Part of a small language model's weights: rotary positions.
Each number is 500 + 50 x the weight over its row's rms, rounded and kept within 0 to 999. Layers, rows and columns count from 0. Numbers have three digits each. The size before them is the row's rms in percent of the matrix's.

# layer 6 attention output (transposed), 768x768, rms 0.0242, rows 28-35,92-99,156-163,220-227,284-291,348-355,412-419,476-483,540-547,604-610,668-674,732-738, columns 256-319
097:410528531568447493470563537436523475551446559591546496525534537465541553447503469469451469556474460472505521533533549416428447592590521597485555554484507470536534496526537442513441483518463542
095:492459416432493529510526457461546561494530474483474479594493432546504517519459419519458511393555417539492536484490503434480453423496403556461499510530566471529417372523478564445514524477571438
100:509441526477588507484468520551444582471572568465542550491503469585461477488550378504567524430622478534448528452486527505462483550525455475483507431477548477479541496529513501457485422469558521
097:528489461567472570489469542477382537422506475509568547481524456526539500537490618556477479509483472516474524557545484446536416484497543403503473517499459418524526594449398549530490539499533504
092:526482499538449546528312484515488645475473499484492536542443413570444569491458578564491509464482441523483549604480486477458533445511458507587441518563507481526460526443453496524597525526530518
093:519530521570461567444536537575554591480415484480418498477511475455434511522488515429486524455478547449490499503519527607438543461601422498504507436557435473488444415529504466457578611493540496
102:496478533447504440544568476492530441535570513515398487466459618479529495497480554507529521499499531444531508461467522560463607541490494446434535456439495505536493535476519547554390557521459562
095:533467451536475474535485474569466570582527533503493487423512544536626517561520477478390449479583517528574599540437531448509556397484558492541467521440530567510531443427467529505492465605478496
114:535476461571508493441536551456574491430591567528428460357551511512598480490515467488532489478471535439556520526498412475543608548531426493533497548505568502479453435478424561537503429584545402
101:504509481482507574468579465517561499546431448480480467502432530490544376499524475509472522471491541529627505442515524491574499569538551506423604497504436488517501506456577495453534616481412532
109:503509464457451557491430506498498492530482417437443488521491590439506500437447539473417495483471512507536499457496582440568538513446500542454566474480463460513523492442506507529483581539481504
110:525473436448452419549516482476390551487466443464483502539492496462502499510509505451530518515469505487520549502570629312443497375514492483485505495546535533553531452482432526532477548496584494
103:549499451411384492532497405508479419511523498510488548471456574544464381549566580561486530568503463539502512502493597499558502593470539503444539495469468482530447508447503481547486515594403508
111:477469534450580565545587438532517589410479581503576543327564506521493499524506514527437538525461455499396444551457543556522518548466487464521519551449512555450478508513438500541478554570613420
091:476512470427473410446516535530559495550588530504543463438500546502439464485486526505542504484476509519484475507516481431474512466526533459541459530529448533409464532568468595347413449465508508
109:503508560477429494569485535523496493584463518499504561540442491600542653432470516418518433507526414424600483504462508438434527460539473574575459425501477464543561482494462539520557458423564594
096:529507523526542514610464489544500708483463541534470502437458430453508533489517477524425564488498442538519466520447578514553425481523351454504576492380515456458445525513459447512536465449632533
092:429501529515456488476615452431518552493533453480509487605462548546468556445589434539478478448557520466482536511490465434516449558527519509448520440481498471382538422492487509514552427483451486
100:459484573487545536571487520494581519520526427450433531575530472515464518428538477526516478536498558496528472462532555478557508460596521467544515470502546500432482444430546575463413496500535489
112:443494503564491580516452508538504544598443553476502499536448547475480557490494423457443513451497541524478512451526557451594539491447447462528529362530482461532532494452446549533510457526514474
096:499420518511557439434458544442518556517536474426499504461472538603486536436480454495428463506525545518461406447465502518562524587594547447538491519457481509410547466371518594495431455543490522
111:483573510479427401585486532519545577585572436565507460576489549586456533437491536559589525480523596433562513395518483509533478558511559523464470453601438508533451491514562470451372515556392477
091:474509481508448471561497505589471570577530504463569436445485488499559429543526505515594461405445490477529518502468574517559462516530484527452531522484419452518498541564533459432486487502542500
102:508428542582417561528512506584591622551406543469488550561495477561460499541612508479508464483430539499455555532441542478503568472494481549470543475578430469485486502477351513523531510446515494
116:493512522546535537445524498505521526470521536413465531542533489532494564522563483585531476540461477456475430514492510492500551544553532415503514498538523564491567449570532514544456481511485491
111:539520470562547515439475584520477457501554568500491589412460383446526557522508498507528487461550498522429530534497421398537540376521474525560422570468481473457470428443498516534476490440567518
100:434561439559460494530478518416524486529500486474488600488417481431533535452574457522509365491508595494474516457480478583540431488537471537466432490489432418523492503563520485447505600401556503
112:482553668554555535433413537362548482508532510465468459470477505448468441503548501504554551517534444527455439491522539485465521472590554555479495546414394554509602511439393455570441462544521522
112:455502518527455491453409628432485494541474528542512551485427579453519528554500430492473514449462509445517519390460528507558505440580435530604496564441483528440496510478504511523494607434515484
100:574520525562495543531550582577564488483501510572582550426539411446491502523438491463466435486480445482579538488571439537520572525529452431564518497497565423515450524505467419519523483557516461
098:499548483465471474541570496537486386480461564465475513556531518562556534598400613505470484551537459394508448531535511491416589572540553454405443370455507473549487532521504532460490491466542527
111:550480552515566515573595492530441338398498467487563510389500518610512446475476501546497554505481501417426513489467520583517505547506502439495530582457463514493495563561475546527509470491582464
096:486479566528558437501469502461403559511442509511458565443532501468592500529491448480487434452483498516505591495460486511482533535485487549598454498518438513497411485534537432486543433443503512
096:487476510520467610569429529509579573491494447515481507530483439408594602539482419452385387522520486443448469483490455481577543603554561530440486518521502516478515395479481484527547520459453510
097:484532496510566567461506522520561446527589481603448528374475396515509589533654459532466485533480491521409457505508473481497434612582505517567423510559496553477520479487536510612440508580512487
104:525550424484513532460570526485544470432441523497502461557488468522475509510571443459515484376532518550481523535528473504553533543486516528470571365425527504533438427513448498466520461511462530
101:492504440606460483506490457521577484548521523529494538461499494427444489470458598487491513474472502515491457588439470598513450521503565510503458505526561535442593562493425517515465458532494489
097:495563511460477485558421477517568428460521485504513467519447455517473487457511592533467491582489536449521506519466613490509472457477508535462479521553460479504500441494437467484515484558382510
091:610410487492488481514497421519501483537489485415451493563526503564468545523504512563488548515462528571512474526483581502484523458499514425549447519511474399433442431509493460455524541421525459
098:516591526459452562519551552450545572514436529531494428500573546527555484543510426455423494456468487502560522465503400554505481580467468496487534426503526392517434519495498565476518413522441451
107:480533504480423506463482577576464523418520478541473542523513532500542523468444490485483550471441531512402500472509503494517510449612502450536447438585601528486435436453462513443439463565480478
092:544509575577502504516454577540492546424469516510443423499487460365635494445552451417492513458536494511565533489526475592453518508544516530403520396527457500483522506487522443447538520561515469
113:482564452539507542503582496562537564447475454424395522511476560415554498459550495547433439559513460475380447423584467472462439466431547413518503540539506615501572435483457517529451553545583485
102:510477432520521483480530629481536514473522497490441421490491527471509472490450477435447547429479585538444508520642546486431457446487451467496584462452559544545442425562421547507454518507579487
106:413469439494496501502545538546482528536535550420469495428440551547476388569536582529465563528525498466471507535550578490482416424424491533487468482524540550508554531512450604482458434483617471
106:547551572482504480464536446527464466529511512479524491509538540627546565466493528477433511422517473527494578484444572536519463513500508476487508483473565474522544453528553518513481500481477567
100:517549548433376405562473480383446394469549473470469429552486524492542546533528483598555457504450467525564451459443503487569560559543495512433432534481510443445483450435369467477498517498464480
111:449476467493469604496516525513523532466483459524529387481443456495580547477402553507526502539463517466535498502527433443447497486547535528557522419461555493406418536552318481482529449435527447
093:496415558472562440486459536446483408538572508526552447479542526489453476573518464522502505465463471481398434448532484419454501474569483558535533593521468512575487570517450494592534519458487488
093:500544513478469485527583527471633428437548403536478502595491420566553506453469385444424575436516524512440519487530487463455404566514500510513414440418547503430463486466529477458431494497499444
091:479517537511523537530530533412528531482504501552439617526527430508438481444551499485444530492579414546455506484546448491568450578470540542576470424533441629503529507460479474522402443517545490
100:518478479566569612380479484543405495451426485527476496446446440516571585553560459438480494478511481466505509571521564468542582513530429483447586442435581494513425524510524476497508414546503439
097:456554417528460481512370441522502515459489543576473504531476418563475534511515535499486595452470493559523566652487454483489613493470477575519413610527511496479471500455534508542553472488508444
094:502526463511535399484581604500588514459437465495532508533473522497509495485515501543487459500469469436522522468440394538438546443560579548453465566553460555424553539496441468470513504433498477
104:521487505460487440508437473529476429498476580448494537522503558432495439482385552588481498541465508507541541479458511494499571448508499456461517523595433447553544574537485530469581597525499562
091:466521511555565511496530478516483459502439522407468351415577500467491567520462506419502451513543533482529527443492477515578490534470482466447609513496495484543377503514532484449604514452467528
107:480528508519478514463467415480501388424503544536457559461483526429436480477492526522501471534390460494446470491517482563513586531575529463462470536538548500444432463414430517465572503586538415
106:398510489446535539478522502558474453523410425495483490493496509385543473461539428473529427543487582530579481454456554514517510454499519558430525474463440490500594580585494385519477646506507546
097:466504455437501468557459529457395553481405454417503475566516495460429493447380582552483497459487433462544500508502551436534546548443519447493540492513455425422537467556407485593498556496440471
101:492413531446488323460446584550455420522620466534515519518616448468544505545500514483492499500468523502567615492544564474540532466518506557485506552469564486566470497484564484493528505525467456
114:524537469485469477479537506418477411582546559447469516428474563473509475557526593529446488528507551522465551538453567473591437512520550466506522516428577487537420468474549419543469534492372404
090:498554527504557537427640432507524488500534571541507536314439495515549548579511496464490559621514461531432566526488443485510517531466466467512476578528457519530515495577516566514560482441500457
098:548583425598497538521478517464579453583482460534482444446522445417484521559503508455554589507443506501432457527505509473546491526485484492563494458520473493438466570547479464413498439451514575
102:469497574453515476500400529462497426513581503533546596445582503493503523452411515504596479426464484449510478498509497537426551505562523607480472445523511494481458504441401494418525483568440467
102:450467496571527477471555536533511485522524537584476576506479518543467504560561461439562476455501535504461503493450445470518566414553507569623453471528549450457489532498477494519434445499455493
100:467547575492473563528380565603520474476501394546520401417514480450574498515572372477451496540461504481557489456494524603542502514511595570419404411532392446437494486482548446486539544506475438
104:402521416549461563586506466505526416496400466602503503499490479422450496458417543399480504603453451487445475504575525443501447442454641517493468553524391536554553500565538507460444548463489500
093:382465521430473422433532488438426524423529527445553464458533485534502459511502439532533507499428446548507435446540539467541496421545485487467524541547577517515412441468560474455494511551516507
096:507439528545391463482488390463510489557573496494538507518437502518470398591529539565529512566530542491549571592536490523431428484436542528510474450489527522469519476516478519516444460492465454
101:513556524491509474467544482524462577409544450491484661407505555479576506574545536505420486446409495512445520498439584525550538572485403412505505524486535496480587475517426568508574496531554472
092:566451515480442422499516546488581473528600461426451616519536528530460473463410463617459530419495568558443477424518500495473417509447565449413475479507497472518562418620397540442487512553467540
107:385532391484486532463552577484457462562436497446594496490468467542547450429416455458503423522538458449540491496490561489365490419506499578593586514505507581464383561485427495448527532381529546
105:405492509487567528591506471532432510555473529482461493487530525498519489569534506472488530473530510369468530511649524416501505488519548513524421473530451556573542524507555523497431405426550450
111:511482494411452443475615456440500351466480519514514552618540611530550513531538382445445534454488403538408511472533578465483469472546462573503516539500517544536536488494442510525415529467435394
086:590524498470542454462573505475598507496562517530557488465549566494461479599506489503511544461417468522489530510507456533441561538535442471472444506411477495515599530529494525416516489513494410
110:480536514559505542519393460542443491510482509522522490518491405434428479482483614505536576472526445484520520474423504445537481485482467453473461425544459374522465507507488518463415505478572548
110:511525529565489457471488486542524527516497432603541540622499456565522520593443470479562500499492511488582413430566420509390476553461534490531473499571476394547484557468485546451436443453487466
105:421528484504462462554401559575591502533589465523375515574494556497521477555533489430492504528550563525464490497514427505526520470531484538487459609515539522572505549432531453393481530470463490
096:423489495509581438462501507561415538451547536447380555563499544481465465519446494573408497593560404425537618506438474542441553483472482524497537454480419565513574499449440533458469568461449449
094:585478584604542498435492491531503539543582582573488584538533463498524456575443422549412557450454487495528538420526441557531496551551526470556418419461509541399471537516462551486513479521521412
084:490508437468484428531594498584553477430489559383503472587496506530598457505430505407522483489447505405465529495568605448447503527502544398481561523551532525486550450519450501408465435445481504
097:513482444553509515545552429551506573513543674480493410528511479449525499483468537499556521481505475497391550516646603545409588510449568457447547539556472594538569519461403516627524543545403516
105:514497518445631571507524547517516466407444480448518582509510488493476507492533471499434516505488498471487514525372544529602539523550414397503497434524533569469412467608509555426526453515491527
099:583558472505504527481445392450563551453537485439485475488529513423464529482519540459490563566530509494484543532470531554469512492500498506502596473515503523497567476499466529510508476525440528
096:538532563516514439457512470486568483449511506416511604435440529530583495495542518557543474498504477408499476473420574509399536597549433424502543497612574528570525463481449586530587452528508409
086:501500535491441434472415446445506499537488472538471513562480394465510451584441483537558455434494449490594555533456499461468484428524515576482536478483464421483486569481461525412574535427549497
099:499546565590514556491524483445450550477482471513591545594464453424498539455539461546489464546527461501565528469533549465469438569496576493494465408554484626485514528559539479562457462514560446
104:472478386553553510480504483496528426415527588448528593461534550386566562506461491561542433473470498459419584443509550458503486441526452577507481547489505557481522438432441489624548581438333551
092:472449473484579527492539476527458472504543597472541468482525533465461586515478477464462526492464536529481545490550567544445607509595405547554446483404460460504501556467506479542538511420376491
094:528552517545510491475392457520534488455512481556552531418485387470575564466510485480555476513502451510424459505460397472595459617546538603442534495482548550462464555433495503556545556527530504
102:513483451547559518422452440603473491393484499551451589489487522523500460531449534482553523443494517515511528486451457465474544387515405563479439551439495477509420580464496520447541581492512492
089:472470457596410468447461462610502433468535502556436500446526521583508406551473564483514583430546466469516558604570522502548571445520489476545482550492465464469531513398561472529511510537389512
087:518554550495440472504519570572509537453502506503541479570489555530431486575491567544470528549526505484526535536469579440409441481491492413515518559552481505524486486573430439389506471450593461
# layer 6 attention value, 64x768, rms 0.0227, rows 29-35, columns 256-319
097:546416435535468452519436465462484511465482574461480451464550530638443494467577543433517543532537548562532470455554493502517497496512533472499489410452478516479511542558523451504454501528594543
105:467545490519537476576474591465420545491515548490501482510537560504485513510477555564464617451449518437515541508485585509505504378552367478418503559424531523407476523523507493541524498462528540
105:554537473529430472510503511475462519523503444532588529437548444531472539506554510576475508531453509571531505551524520425437562526404355476394559518486451514557514459575449665446578593472481523
104:464491447446582458543524520433494489574461572426531485516615487519389492453568507513506547528510509431498467528555588552423542559544481488393402458465499514522526444556464496520502484573497535
101:557490494451474506524467474540413474493553542482521455537562507443498501522567428497462478503587491554488478481483576490454445350578467472504538414580455556523558545400523472413530459469534570
091:453577473471591544525447422515540590480428491562569469518529467429554538566565505426577471510419470568532449491474469631461412532448451481592586504592458512443458486447530500482496461514540468
103:473477434511535410499488476482441566479424474576522526519428515537520462495457460428530465601530587433481508502551536438492500445470495516425476514493537451519462494518493499476471513487500523